config.yaml
num_hidden_layers: 9
hidden_size: 320
num_attention_heads: 10
num_key_value_heads: 10
head_dim: 32
intermediate_size: 1280
vocab_size: 2048
hidden_act: "squared_relu"
norm: "rmsnorm"
norm_place: "pre"
norm_eps: 1e-05
positions: "rope"
rope_theta: 10000.0
rope_fraction: 1.0
qk_norm: false
attn_scale: 0.177
bias: "none"
tie_word_embeddings: false
parallel_block: false
init: "trunc"
init_std_qkv: 0.0428
init_std_o: 0.0101
init_std_up: 0.0428
init_std_down: 0.00504
optimizer: "muon_variant"
learning_rate: 0.00853
beta1: 0.9
weight_decay: 0.038
lr_head: 0.00583
max_grad_norm: 2.0
warmup_steps: 200
schedule: "wsd"
decay_fraction: 0.756
decay_shape: "linear"
final_lr_fraction: 0.0
batch_tokens: 65536
max_seq_len: 768
doc_mask: true
train_tokens: 285300000
max_steps: 4354
dataset: "wikipedia_en"
Each number is 128 + 24 x the weight over its row's rms, rounded and kept within 0 to 255. Layers, rows and columns count from 0. The size above them is the row's rms in percent of the matrix's.

# layer 5 MLP down (transposed), 1280x320, rms 0.0419, rows 381-402, columns 160-319
size [ 92  92 102 102  94  92  95  92 112 102  92 111  98  95 100 100 101 102  96  99  89  95]
[[113 145 117  62 114 142 150 144 110 140 154  99  78 168 150 151 145 125 102 124 147  99 128 111 141 127 109 103 167  96 131 127 125 132 146 163 115 137 107 108 153  94 112 107 137 115 109  90  93 103 133 155 157 116 103 144 126 133 111 129  96 136 116  87 142 109 124 125 135  82  68 137 147 117 132 101 133 134 126 106 136 108 137 144  99 138 131 161 105 108 126 152 107 111 118 146 111 130 155 143 104 159 117 118 145 135 117 109 149 111 183 142 134  74 155  98 120 123 109 160 160 148 126 117 198 168 101 142 123 165 151 102 132 103 114 136 116 125 132 105 121 109 103 136  95 120 144  74  61 117 134 132 119 105 158 107 115 154 117 102]
 [134 108 130 126 133 120 120 159 156 119 123 141 129  76 171 165 100 153 120 137 157 152 144 118 163 153 110 109  93 114 163 132 159 150 147 129 129 127 174 130 116  75 144  97 123  57 133  97 121 129 153 107 128 150  94 128 134 155 144 147 114 135 112 108 136  80 152 141 100 119 132 144 124 144  84 156 140 143 119 152 138  91 185 142 133 163 142 179 142 128  84  98 132 151  86 125 110  93  91 143 154 119  99 172 167 133 134 164 105 123 125 119 120 125 125 130 141 128 162 152 101 149 135 193 135 113  93 123  66 133 139 139 108 122 113 166 115 123 142 128 118 132 118 129 150 198 135 142 166 147 127 139  95 161 135 155 126 148 153 128]
 [163  95 124 102 180 135 133 130 111 123 109 140 110 139 126 140 100 118 100 156 114 112 158 114  79 138 143 133 140  98 170 109 137 151 184 170 134 131 117 154 108 121  81 104 154 111 166 113 124 141 155 116 107 138  95 122 125 151 108  99 145 115 109 129 137 139 144 120 134 101 149 120 130 143 124 113 146 137 148 153 134 141 108 135 113 101 129 114 114 158 152  99 147 150  89 176 133 125 110 129 107 155 117 159 141  74 140 136 125 113 125 140 113 159 175 144 143  86 116 156 116 155 128  96  93 115 148 102 133 137 142 132  98 161  84 106 103 138 123 183 141 114  61 120 128 118 156 152 126 122 109 116 159 121 130 128 140 152 149 126]
 [148 100 114 125 152 170 109 141 136 106 129 132 130 157 141 130 103 125 123 147  66  93 115 123 138 127  85 128  82 139  88 118 152 122 138 177  98 152 100 116 114 134 110  86 119 113 122 118 128 133  92 120 115 110 163 125  98 100  87 120 138 124 155 138 109 108 138 146 117 151 100 105 134 116 140 170 128  96 127  80 128 115 110  85 131 141  98 139 161 127 129 151 133 185  93 140 141 136 136 128 141  93  94 132 137 111 134 154 110 126 180 141  99 115  96 127 122 110 147 161 131 128 171  60 133 128  91 128 173 161 107 111 116 124 153 132 143 174  88 162 148 103 128 165  96 161 120 134  88 145 122  86 132 121 131 112 129 116 130 158]
 [100 146 133 101 116 113 129 118 109 114 177 162 112 182 177 119 135 106 122 123 183 147 139 110 111 146 144 142 130 114 140  73 138 138  86 148 185 136 112 167 145 141  99 142 123 149 151 163 170  64 137  88 144 137 110 105 124 157 140 125 134 132  99 131 141 146 106 155 117 101  94 118 109  75 119 160 158 107 134 130 109 144 149 137 175 131 117 113  74 126 106 103 108 134 140 129 152 158 117 173 115 154 160 119 115 129 120 140  98 145 125  70  78 158 140 158 117  61 153 122 120  95  87 141  87 141 168 153 141 144 116 124 164 125 166 147 142  91 148 139 125 175 102 144 152 107 134 108 142 143  85 138 148 160 128 153 113 137 141 149]
 [113 134 136 123 142  94  98 180 152 109 129  81 140 111 131 122 127 103 128  88 130 159  69 140 127 119 122 112  96 159 119 133 106 144 113 125 132 140 111  87 146 138 146 141 137 117  92 117 152 158  86 141  93 113  89 158 142 153  75 134 146 138 112  92 127 113 123 149 133 102 131 148 132 107 115 120 138 114 155  98  92 100 142 156 158 105  73 170 150 132 115 123 118 100 161 113  66 157 158  92 134  73 113 120 121 135 106 148  79 114 112 140 138 143  93 106 156  97 139 116 102 150 162 170 123 162 160  83 116 137  79 115 136 113 137 122 125 116 166 158 173 119 155 122 112 115 143 187 137  98  98 127 119 150 114  90 127 135 136 131]
 [104  88 167  94 107 127 169 151 118 124 164 129  94 144 132 101 138 137 109 128  86  92  90  90 170  87  86 136 133 117 131 141 116 113 104 157 102 102 159 132 135 143 110 114 141 129 112 160  79  96  84 123 101 128 163 107 128 137 131 155 142  86 135 113 140 155 129 120 146 128 127 114 120 128 144 156 150 112 121 186 114 102  81 148 130 151 123 123 166 164  99 118 121 124 133 130 167 123 150 115 143  92 128 119 123 155 132 153 115 105 136 138 131 167 118 149 138 191 136 146 104 160 167 137 111 147 118 144 122 171 126 157 170 160 166 109 102 138 106 111 131 132 129 168  83 165  94  81 121 118 156 129 146 134  98  96 149  97  94  73]
 [113  92 122 133 145 148 141 120  75 130 157  97 103 125 138 155 122 132 139 111 161 118 127 127 141 137 104  92 107  88 109 140 113 131 170 104 164 122 149 103 171 131  73 178 127 153 114 115 172 134 155 121 135 165 150 117  98 105 175 127 112 129 124 155 125 153 125 132  75 137 135  67 136 112 142 142 110 126 154 147 149  98 116 133 157 152 141  92 138 129 126 145  96 128 109 161  91 111 115 136 142 146 138  82 130 124 130 159 105 128 105  97 114 126 121 125 118 141 169  95 163 127 138  95 161 138 140 142 119  78 111 153 138 134 141 128 141 153 127 140 152 112  96 139 125 120 109 137 154 112 125 142 162 110 137 154 125 104 103  90]
 [ 71 152 141 148 191 125 158  79 121 129 135 116 111 171 123 138  94 129  98 136 118 148 124 132  70 111 140 151 126 113 153 120 119  96 110 122  92 169 109 143 115 114 128 157 118 127 141 109  87 113 125 117 112  81 117 100 126 144  79 143 138 126 122 129 156 154 160 145  93 142 149 103 129 147 102 147 140 125 149 142  99 115 173 140 111  91 118 106  99 177 123  98 153 100 153 117 124 149 150 161 155 167 143 165 133 116 150 138 158 157 105 163  93 128 155 128 187 105 109 156 169 134 150 119 130 109 137 129 171 114  85 150 129 146 138 116 113 125 152  89 107 122  93 144 108 102 167 121 112 149 149 132 109 126 115 100 154 152 131 107]
 [ 98 139 135 119 113 167 164 127 161 142 148 149 142 135  69  92 110 123 197 165 110 104 146  86 143 149 120 121 131 157 110 180 102 157 155 156 126 118 130 121 141 167 166 118 122 136 113 123 180 129 155 136 124 135 127 153 124 130 138 143 135 157 159 131 131  77 156  93 138 127 124  91 120 141 138 123 119 125 128 119 128 128 112 127 119 185 164 130 176 113 121 108 169 119  61 132 103 106  94 110 124 159 125 120 141 122 111 111 137 180 192 160 117 101 101 104 128 117 124 147 163 183 160 149 176 148 106 133 155 158 114 156 165 128 115  83 129 114 115 110 109 130 138 105 124 126 133 158 114 116 138 150 165 135 138  99 119 115 108 129]
 [144 147 116 130 128 182 111 127 104 118 146 128 145 108 137 168 114 109 165 128 125  99 112 138 119 155 130 133 121 134 137 106 149 122 138 133 134 135 155 141 169 107 148 116 154 113  90 112  83 150  87 179  86 161 135 107 130 138 143 118  97 101 112 124 158 142 110 104 141 137 136 152 144 114 128  92 118  75 142 136 112 126 108 173 129 136 152  91 139 134 137 113 169 182 129 137 125 111 116 123 103 135 147 132 151 112 147 147  81 144 136 105 103  81 170  96  91 136 131 136 144  78 148 155 131  95 136 124 153 120  76  96 145 143 121 161 176 133 154 113 106 137 149  89 120 121 102 132 137 105 136 128 126 122 128 116  93  90  90 141]
 [121 134 139 131  83 163 132 167 105  93 151 139 102 114 167  81 143 141 143 174 121 136  95 114 141  92 135 169 124 130 124 141 126 111 126 129 131  99 108 156 147 117 123 136 148 150 128 172 129 136 135  92 136 125 125 130 131 111 155  48 125 101 107 189 131 135  50 120 132 128 111 108 110 120 123 150 147 145 138 158 188 127 141 100 141 110  98 112 127 121 151 137 144 112 118 163 150 109 113 157 127 147 147 110 123 128 135 112 138 162 142 131 156 103  92 124 139 165  97 127 143 117 127 115  86 110 120 149  95 144 110  74 115 102 122 144 162 143  97 116 149 136 127 112 128 151 123 148 157 105  96 169 161 140  83 129 140 147 150 165]
 [ 88 118  65 158 139 106 127 149 158  98 138 176 165 154 140  88 140 107 109 164 143 147 161  79 141 140 136 150 139 105 141 103 135 153 126 152 108 111 199  97 112 101 180 150 149 112 120 127 151 136  88 128 117 141 149  94 146 135 154 141 117 150 145 101 140 142 147 175 126 122 110  82 156 141 131 143 124 151 136 114 110 102 132 168 140 115 165 106 162 141 105 127 121 162  91 156 129 149 148  88 114 107 118  62 144 133 135 128 121 105 131 145 126 105 142 130 157 123 116 111 122  66 155 186 128 120 146 124 133 129 113 138 157 162 111 123 166 136 125 123  95 127 129 125  77 142 133 132 137 104 155 105 124 134 118 148 104 119 134 166]
 [ 81 139 144 108 158 148 134 152 148 145 162 112 141  95 127 111 109 102 124 119 152 124 159 162 153 166 146 118 161 103 125 114 127 179 117 129 114 136 110 121 163 107 157 101  98 129 144 145 105 132 111 120  94 146  88  97 136 114 129 126 130 112 146 153 134 114 116 131 156  81 137  69 114 148 101 146 146  93 105 109 110 115 147 152 133 109 174 139 130 136 133 139 120 126 193 135 108 117 151 158 101 190 151 158 102  91 152 114 136 147  99 129 116 105 125 118 130 116  89  87 120 142 145 159 117 151  95 166 151 143  78 132 123 139  92  91 125 117  92 143 105 124 132 110 146 131 117 138 111  97 129 155 128  97 147 112 163  91 124  95]
 [107 121 158 118 170 150 113 112  97  89 110 103 131 118 140 131 129  75 165 141 157 111 185 151 130  94 124 161 156  88 127 123  77 111  93  97 117 140  88  83 154 109 153 105  96  93 114 117 176 115 135  98 139 104 144 120  97 141 157 115 113 128 128 148 163 119  95 139 137 132 138 177  77 125 102  98 118  94  97  97 150 125 126 141 101 122  86  95 135 117  57 140 139 140 125 140 115 130 139 117 157 131  72 119 136 119 153 102 133 107 179 161 102 128 140 129 133 110 195 112 153 118 112 136  98 142  98  94  83 143 143 147 131 123 122 131 132 122 110 146 133 145  92 105 128 164 106 169 143 140 147 135 102 101 183 156 119 111 154 153]
 [130 118 144  80 109 109 132 112  89 115  94 159 137 128 100  95 166 155 130 157 131  81 129  99 141 178 140 148 121  76 120 116 131 130 112 137 123 137 136 109 128 141 112 136 138 131 127 111 141 150 116 163 173 130 127 130 107 141 108 131 124  65 109 125 136 127  96  71 137 121 145  88 119 108  99 174 114 159 117 147 119 148 119 105 151 124 112 145 143  97 128 148 169 124  87 106 126 151 141 121 190 126 139 103  85 131  98 101 148 154 159 133 126 112 145 112 138 139 116 130 128 173 124 125  96 122  98 154 119 125 159 127 111 119 145  72 111 142 135 145 131  93 160 131 129  66 141 156 143  94  91 149 124 132 109 138 152 144  96 101]
 [114 123 143 125 149 157 126 160 107 117 172 151 161 153 152 138 137  99 185 148 113 118 157 133 160 137  79  91  84 108 110 132 118 122 134 125 129 120 140 100 103 114 125 118 155 109  81  75 101  86 104 137 116 167 121 145 100 118 141 105 144 127  96 116 103  78 197 115 131  85 135 101 136 116 124 139 189 117 101 182 119 145 127 107 127  85 117 143 109 113 105 134 145 120 171 131 150 108 113 104 127  94 138 127  78 120 134 128 115 139 151 131 116 117 133 168  98 110  99  95 152 111 101 119 160 147 112 114 151 112 105 112 133 131 129  95 112 171 124  78 121 110 132 144 115 122 141 139 137 123 124 109 105 111 137 160 129 134 104  87]
 [133 137 126 157  86  98 121 149 151 136 155 123 117 137 129 138  85  85 128 110 125 149 110 109 145  93 153 139 119 147 127 129 160  78 139  87  93 108 182 110  96 140 135 137 145 180 132 129  70 151 138 163 120 130 131 127 147 114 139 150  99 138  86 101 106 144 134 167 156 150 143 151 120 131 141 109 130 115 132 122 127 110 137 116 113 138 140 135 126 152  87 119 107 126 109 128 114 107 134 144 171 103 150 150  78 108 121 179 118 138  76 122 152 100  86 147 122 135 112 132 116 131  97 150 133 157 111 127 106 105 113  87 164  99  92 180 124 145 176 204 107 153 131 111 120 157 102 150 112 117 117 122  76  90  90 165  96 134 145 127]
 [125 107 116 113  90 149  71 138 113 152 118 175  93 134  98 169 113 120 136 158 114  96 138 180 156 123 107 148  94  67 121 112 130 130 158 169 126 131 166 157 111 135 110 104  96 185 104  88 121 112 126 173 152 130 115 149 122 112 140 146 116 149 128 108 124 133 118 111 112 145 186 129 134 123 120 128 108 144  99 156 109 155 127 181 149 130 147 120  97 145 122 141 160 122 135 119 134 119 124 104 107 131 104 110 159 125 135 120 109 152 143 134 118  96 104 125 133 123 128  82 139 118 159 137 121 111 108 114 100 131 162 180 100 167 106 140 120 146  77 118  98 140 169 119 108 124 143 107 110 157 132 172 137 130 168 100 114 120 136 132]
 [106 129 154  97 147  84 128 157 137 148 123 117  88  78 139 123 130 127 115 117 146 141 192 112 106 156 119 138 114 148 145 155 117 112 105 140 104  98 162  95 130 131 103 128 167 139  90 133 121 109 135  82 111 127 161 122 113  81 184 133 145 111 112 153 124 183 154 132 151 103 101 125 107 122  89 127 106 121 143 132 151 145  91 153 126 104 140 100 119 140  91 110 119 141 125 112  98 159 145 107 118 109 134  80 140  87 154 114 110 126 143 116 120 156 110 115 160  94 132 100 108 150 144 125 150 127 145  80 110  91 116 149 136 115 127 185 110  83 144 168 119 124 160 132 120 106 127 105 143 124 167 122  66 168 143 135 112 151 144 103]
 [ 88 144 140 134 126 151 127 112 117 151 161 178 125 148 113 128  86 121 146 118 120 121 118 123  95 166 133 143 120 121 148 101 124 129 116 119 110 142 155 127 134 144 147  72 134 140 123 118 108 118 135 137 129 118  98 118 155 134 132 121 118 124 122 104 146 117 110 109 154 102 135 103 122 113 165 171 123 138 115 141 108 119  99 109 160 118 150 104 145 173 147 132 143 139 113 138 123 132 148 132 103 168 109 147 114 116 144 149 102 120 149 160 144  82 125 110 111 141 117 165  99 102  93 163 112 116 125 118 126 116 152 130 129 120 137 106 131 144 143  96  57 151 101 166 128 150 133 116 184 145 150 128 133 163 120  76 119 143  70 136]
 [137 118 128  90 118 128 113  81 104 125 150 125  98 121  94  73  60 124 107 185 126 135  99 138 133 128 113 148  96 135 119 149 128 134 158 105 106 131 171 121 122 128  64 147  97 139 119 128 125 133 105 137 138 121 144 109 124 137 131 140  87 162 121 147  69 108 101 105 148 100 123 153 104 124 141 110 133 131 136 171  96 119 135 101 111 140 144 156 123 156 134 113 149 108 110 126 129 105 187  98 168 145 110 159 176 134 149 118 112 119 121 141  95 135  87 135  91  93 135 111 157 149 146 141 110 154  78  94 147 137 128 167 136  74 147 149  98  83 149 146  96 130 104 140 134 121 142 132 164 113  87 141 126 103 127 162 107 159 141 143]]
# layer 5 MLP up, 1280x320, rms 0.0918, rows 382-402, columns 160-319
size [ 98  95  94 111  85 105  93 103  91  86 109 102  96 102  96 104  99  94 109  71 109]
[[156 133 138 103  87 134  81 125 128 118 118 115 113 158 149 115 114  94 168 109 122 115 111 132 110 138 119 102 137 105 130 136 183 190 114 111 101  98 120 141 125 141 118 130 101 130  99 119 125 176 122 100 110 134 132  79 117 191 121 124 119 150 156 190  99 129 151 133 106 119 136 152 148 172 105 109 146 153 158  80 130 137 138 135 136 117 127 155 118 117 128 139 112 160 114 121 110 121 154 159 104 150  73 127 152 113 156 124 176 123 122 123 135 119 123 131 135  89 167 123 125 146 110 120 109 153  94 132 117 133 123 125 126 148  87 100 152 170 142 171 132 166 113 136 103 140 137  93 150 166 111 161 102  63 102 103  82 158 134 144]
 [133 120 109 123 125 134 162 135 152 144 116  87 173 131 131  95 116 122  74 129 133 127 153 151 102 122 147 105 102 166 170 143 110 166 136 125 156 129 148 116 189  90 126 109 149 137 115 139 118 157 128 151 108 160 144 129 146  98 113  98 148  99 114 114 139 123 160 136 175 137 130 129 114 127 149 113 123 151  99 100 110 103 132 109 108 101 123 148  79 157 100 127  65 113 144 158 115 107 186  91 142 127 142 104 152 158 152 115 122 136 142 138 118 151 123  70 130 135 114 129 152 122 141 101 121 155 141 143 117 130 143 127 106 124 115 133 124 170 133 137 115 136 113 126 130 133 125 114 119 112 134 137 114 161 159 103 121 139 134 132]
 [114 143  99 107 101 147 110 115 121 122 174 121 141 178 136  91 156  93 131 124 200 151 122 137 149  83 114 113 178 137 135 168 146 154 132  98 185 168 151 159 136  72 148 121 146 162 141 101 111 148 122 118 106 120 145  62 148 101 136 148 119 106 118 143 162 120 134 130 149 110 143 123 178  84 119 114 134 126 136 107 157 125 148  88 134  95 132 131 140 109  94  99 120 111 147 102 133 122 133 120 135 166 141 109 146 117 157 133 125 133 136 137 115 160 140 145 164 121 137  73 100 127 106  84 148  93  75 125 125 102 143 152  86 170 132 125 137 184 159 117 153 149 101  94 139 118 133 143 145 133 108 100  92 124 108 141 113 131  91 122]
 [116 118 127 101 154 113 129 130 158 135 176 153 122 131 100 148 102 143 138 121 136 144 160 154 156 158 149 135 134 108 132 138 135 169  91 118  94 133 128 138 148 105 112 128 145 123 142 112 162  91 123 115 145  80 172 167 104 101 167 122 101 115 115 105 128 117 128 127 143 113  92 143 152 127 114 129 132 127 101 129 115 134 117 119 130 128 124 119 100 152 139 122 102 134 103  72 139 149 160 174 137 125 113 145 119 102 152 126 129 151 154 113  90 194  75 156 140  95 137 165 104 113 105 120 124 129 114 121 125 104 119 162 147 125 103 119  72 120 165 135 141 146 116  99 105 135  84  81 155 180 150 163 143 157 133 146 142 148 134 150]
 [154 182 133 129 144 162 144 117  89 116 138 192 138 130 105 112 163 133 105 118 127  90 144 106 147  90 109 141 138 123 115 133 122  99 142 138 115 107 144 134 127 112  87 122 106 161 125 128 115 128 146 124 157 129 159 102 153 133 145 114 127 156  84 148 128 131 155 110 152 182 157 114  96 141 158 145 141 111 121 143 117 156 135 122 135 173 164 151  88 130 139 146 142 110 128 173 181 118 153 171 104 165 162 161 142 137 134 132 150 130 123 164 165  84 134 136 124 127 166 141 162 117 134  99  91 129 105 129 134 128 199 122 169 121  91 120 152 158 107 116 103 110 105 161 128 142 136 113 101 178 137 151 161 119  87 135 147 132 118 149]
 [135 110 122 118 131 128 141 148 129  74 124 117  91 108 149 131  39 121 159 148 136 123 109 139 148 122 119  83 105 111  87 131 136  90  84 131 162 105 123 130 135 155 121 112 106 153 135 123 151 161 103 128 143 118 139 152 101 161 153 163 132 146 118 140 123 147 122  82 111 165 111 142 129 125 128 137 142 152 166  74 129 150 127 110 131 127 121 100 114 107 116 117 154 120  66 153  94 124 102 162 130 148 131 100 120 153  99 111 122 123 109 130 105 160  96 110  93 151  70 108 146 117 162  87 138 120 128 148 114  92 107 126 103  96  87  83 171 109 134 118 166 125 104 144 129 118 133 115 167 168  84 105 116 141 138  82 138 134 109 117]
 [103 183 144 134  77 107 135 169 153 132 103 128 145 139 151 126 161  94 165 164 131  76 154  99 184 107 104  99  99 141 136 127 182 101 131 140 141 152 122 147 159 145 103 106 147  94 166 123 102 132 135 144 123 131  78 111 158 149 137 147 106  94 111 123 126  76 115 119 104 142 134 154 107  94 107 110 130  97 121 108 168 147 177 101 118 157 133 142 144  95 109 153 153 111 113 112 129 129 119 125 140 109 136 186 133 118 128 101 137 118 127 120 124 121 159 121  86 124  88  98 143 133  73 103 106 158 130 123 121 140 108 122 139 104 121 106 116 114 122 152 126 107 168  46  79 122 113 136 103 102 138 135 146 120 130 106 143 110  93 126]
 [120 125 110 153 116 130 128 137 138  92 124 117 169 160 104 114 155 112 130  97 156 108 100 134 163 111 135 132 156 100 171  84 140 152  85 125  92 132 125 117 148 161 120 126 149 111 125 126 123 149 129 165 113 155 154 117 152  96 192 113 120 101 124 108 143 150 135 134 132 124 133  78 145 125 164 105 123 126 117 130 135 150 150 175 128 178 135 130  88 108 142 118 150  96 100 112  92 134 163 146 116 187 128 116 184 134 139 138 146 129 163 149 129 114 144  72 152  77 110 121 165 124 152 101  96 140 113 125 123 113 131 127 133 117 151 139 119 132 174 169 125 139 182 137 101 124 168 147 118 143 165 109 124 128 105 157 137 124 112 134]
 [102  66 107 146 145  98 183 181 163 149 109 134 147 126  97 109  96 136 131 155 144 123 109 108 129 135  95 153 103  82 136 145 131 116 127 139  77 130 104 126 162  83 148 154  97 127 172 122 102 105 118 176 117 108 138 132 159 130 162 142 146 136 108 122 129 125 117 103 147  91  88 141 160  85 113 132 121 132 128  94 145 107 129 132 126 104 161 174 161  90  72 126 119 135 134 167  80 104 176 145 115 108 183 105 140 106 128 120 101 113 150 124  83 146 105 137 138 141 121 119 122 142 101 106 178 135  97 139 110 100 169 102 132 139  94 134 136 137 145 191 128  70 159 124  81 153 121 128 136 120 109 143 100 131 113  98 187 140 130 109]
 [134  66 156 168 133 111 112 153 119 147 157 120 102  91 135  92 127 151  74 100 152 133 114 134 112 148 121 157 111 129 136 142 123 147  98 147 133  91 108 126 140 125 147 129 104  87  88 143 125  87 112 140 133 115 158 121 138  72 146 131 118  85 111  93 140  87 134 148  83 112 144 142 158 139 101 128 122 129 126 121 127 130 126 114 111 140 154 132 126 169 105  94 126 104 134 160  91 163 113 137 176 134 132 127 109 145  96 114  98 152 149 103 145 103 112 143 110 157 155 131 148 162 158 149 120 157 102 169 117 133 111  89 134  76 117  72 154 135 158 136 166 120 133 192 100 100 143 138  82 122 125 114  90 120 159 150 118 147 179 115]
 [ 83 113 125 144 107 154 131 103 127 148 110 139 107 104 137 117 139 156 178 108 143 161 108 151 158 106 113 172 104 144 135 145 151  98 127 106 154 145 139 173 124 111 149 116 157 104 136 104 144  94 112 181 142 149 139 135 107 137 124 123 120 130 103 119 154 144 118  85  98  82  99 126 117 174 153 135 131  88 111 131 108  93 139 125 133 110 146 101 118 165 157 117 106 107 150 147 178 170 155 139 131 101 154 103 142 156 139  97 114 129 107 135 174 153 114 123 176  99 120 136 138 132 152 123 120 135 138 155  96 145 120 111  99 111 134 140  97 130 143 111  85  82 117 109 102 127 162 102  98 146  86 156 133 117 127 123 134  91 101 166]
 [138 142 117 113 143 111 120 172 159 141 136 147 100 143 103 120 101 119  95  89 134 103 135 120 131 163 132 117 131 124 145 138 118 174 117 121 151  81 140 178 121 132 156 135 123  94 144 164 175 119 147 155 111  94 137 134 117 123 156 111 110 120 112 107 142  91 115  75 114 111 148 115 122 135 114 175 105 138 123  99 108 155 143 127 118  81 136 133  88 145 154  84  97 138 122 113 169 126 118 137 100 115 116 100 126 139 112 135 156 111 149 178 120 151 121 153 110 115 129 138 101 154 157 106 144 104 112 140 155  97 155  81 120 124 117 150  95 135 147  98  80 134 184  94 164 198 114 123 129 107 115 109 119 107 159  79 173 131 107 157]
 [121 146 129 167  96 100 101 147  73 128 156 139 170 135 135 113  98 119 150 136 109 163  85 116 133 143 140 155 169 153 200 146 159 125 149 100 140 124  70 164 129 143 116 144 118 156 118 119 139 125 139 127 145 135 112 159 126 106  95 124 105 143 130 107 149 128 130 107 158 101 113 151 130 161 137 151 174 124 153 160 110 120 138 113 116 136 163  96 165 121 103 125 112 122 107 104 153 138 152 150 116 112  92 126 110 132 105 165  94  84 103 117 113 149 171 168 164 127 126 123 148 134 110 152 137 165  91  72 162 136 154  51 131 170 129 141 117 155 127 126 175 166 134 143 125 139 159  72 124 143 120 121 158 121 128 147 167 182 101 100]
 [131 118 159 150 166 121 126 160 148 121 162 153 156 140 185 108 133 144 123 133 122 107 165  88 121 120 111 153 146 111 162 126 125 133 126 124 127 129 143 152 133 101 134 145  83 122 119 134 106 135 135 123  77 201 130 133 137 157 127 138 117 103 149 126 122 115 116 133  99 150 126 117 133 128 140 171 144 148 124 150  76 158 141 102 137 129 140  66 110 170 161 117 159  88 110 120 163 122 127 114 132 117 165 120 133 116 128 133 161 125 143 110  66 143 100  98 159 128 137 138 146 165 123 110 141 171 127 170 121 155 112 143 110 142 140  62  58 139 157 159 135 153 131 164  99 110 111 155 151 140 144 113  92 136  72 133 153 157 135 141]
 [122 147 143 133 157 136 132 168 125 133 130 106 129  99 146 117 143 149  82 151 127 126  84 108  96 114 125 129 130 173 129 145 103 127  94 134  77  91 138 171 137 138  98 112 108 142 133  74  89 124 146 120 145 107 107  96 152 139 148 110 122 117 143 129 131 109 147 166 122 138 140 190 152 152 116 117 200 133 157 122  83  80 183 146 123 173 137 131 136 110 124 105 102 103 113 114 170 128 144 161 141 131 132 124 172 141  87 170 134 122  92  96 140 129 135 148 153 169  92  86  98 130 103 112 140 106 109 156 133 154 133 105 130 166 122 130 166 111 115 158 158 112 110 156 119 113 131 143 131 120 154 127 147 113 147 106 123 118  94 144]
 [124 128 111 167 118  95 116 104 157 142 139 119 109 150 100  84 124 130  98 123 138 142 114 156  99 109 164 130 125 133 102 110 124  96 107 128  79 115 139 130 175 102 164  94 144 122 161 126 129 128 114 116 131 153  83 102 153 108 120 109 112 129  72 161 144 115 143 139  99  74  97 141 110 155 150 134 103  94 140 139  99 117 123 119 112 133 118 174  83  54 119 113 147  97 159 117 106 158 125 119 142 131 120 118 111 123  71 110 106 121 174 148 126 147 100 150 106 125 157 116 142 148 111 130 177 157 119  92 152 169 123 127 129 144 123 106 109 147 140 126 143 115 157  95 133 123 145 158 120 150 109 117 110 115 156 138 148 134 167 124]
 [106 101 160 129 154 135  86 108 138 159 136 132 113 159 114 110 150 140 122  82  82 154 132 134  98 139 130 153 120 144 126 128 127 139 151 111 132 120 153 127 177 147 121  89  79 161 165 151 176 124 120 149 106 121 128  98 119 160 148 149 124 136  91 173 129 138  85 148 168 152 167 150 137 182 173 153  77 133 116 162 113 176 161 108 125 113 145 100 112 131 130 153 120 127 158 148 147 151 160 116  87 173 185 105 121 104 119 134  93 115 113 157 103 119 109 113 118  81 125 108 125 134 108  84 130 142  94 111 102 102 165 165 148 108 139 115 144 146 125 130 138 140 155 138 116 141 100  88 163 111  92 115 138 130  98 166  86  65 101 113]
 [135 137 102 173 123 115 142 146 109 113 139 133  65 123 163 130  65 142 143  93 141 125 144 151 134 116 149 132 185 152 161 134 161 131 146 110 108 122 117 128 141 102 166 105 126 155 140 133  95 155  91 180 164 128 141 125 130 138 122 140 127 146 105 142 118 131 156 117  89 100 170 124  99 148 127 111 143 109 130 147 149 136 108 141  93 111 135 116 149 159 177 117  91 135 169 128 125 174 153 111  84 160 163 142 138  89 126 130 152 168 114 106 150 140 127  99 163  89 143 140  94 150 162 124 119 105 166 162  97 133 123 128 130 138 133 137 120 120 154 117 153 141  67 138 130 121 147  96 135 103 151 139 106 133 112 177 179 116 137 151]
 [111 108  83 115 141 133  98  68 114 127 171 155 112  87 175 150 123 114 143 127 117  99 150 109 125  99  95 121 106 137 112 133 129 145 127 131 119  98 150 179 135 156 111 105 106 115  62 156 125 174 150 107 102 146 178 111 167 110 130 127 135 117 116 109 101 107 115 135 131 123 189 116 112 139 180 160 135 101 112 130  71  94 136 113 101 168 131 154  95 109 136 153 132 145  82 161 150 145 136 165 142 133 103 161 105 108 126 149 142 152 120 126 132 135 142 154 142  96  72  87 130 114 106 135 123  99  90 174 123 129 145 122 167 134  92 153  92 157  95 114 117 156 121 147 143 132 136 146 126 136 151 130 142 144 118 116 158 115 117 146]
 [125 135 170 129 129 134 165 137 112  78 122 164  93 158 155  94 126 136 157 135 199 160 135 149 123 128 143 150 133 151 151  99  97 120 141 134 128 108  97 138 144 135 167 101  54 127 118 130  94 148 120  99 171 152 140 106 107 113 121 142 133 105 165 142 145 177 138 156  83  91  99 111 158 112 119 114 122 147 124 171  98 141 148 118 147 104 123  79 152  93 109 164  96 106 131 134  87  97 109 135 124 141 133 130 121 121 150 134 107 116 130 130 152 140  99 152 142 141 130 119 147 150 107 134 147 134 137  94 105 128 153 134 135 150 144 106 140 114  87 142 162 139 163  86 119 152 131 131 133 136 139  86 150 130 112 175 164 160 159 106]
 [156 134 178 165 122 156 161 113 141 138  85  89 122 140 154 166  92 109 114 132 150 132 151 121 141 123 109 113  88 122 129  89 132 142  94 128  73 126 122 116  89 100 100 144 129 131 114 140  93 132 139 117 137 154  91 146 118 123 149 115 129 128 110 129 110 120 136 132 115 114 128  97  96 109  83 130 150 148 122 126 116 126 134 108 138 121 154 150 115 122 129 120 150  55 137 139 120 157 119 105 132 175 112 130 115 114 105 136 171 162 138 187 128 164  99 110 126 164 106  83 164 120 185 114 102 119  99 121 133 132 131 124 129 132 128 136 136 108 167 138 108 101 131 105 103 126 132 152 131 139 176 126 108 159 137 154 144 174 114 120]]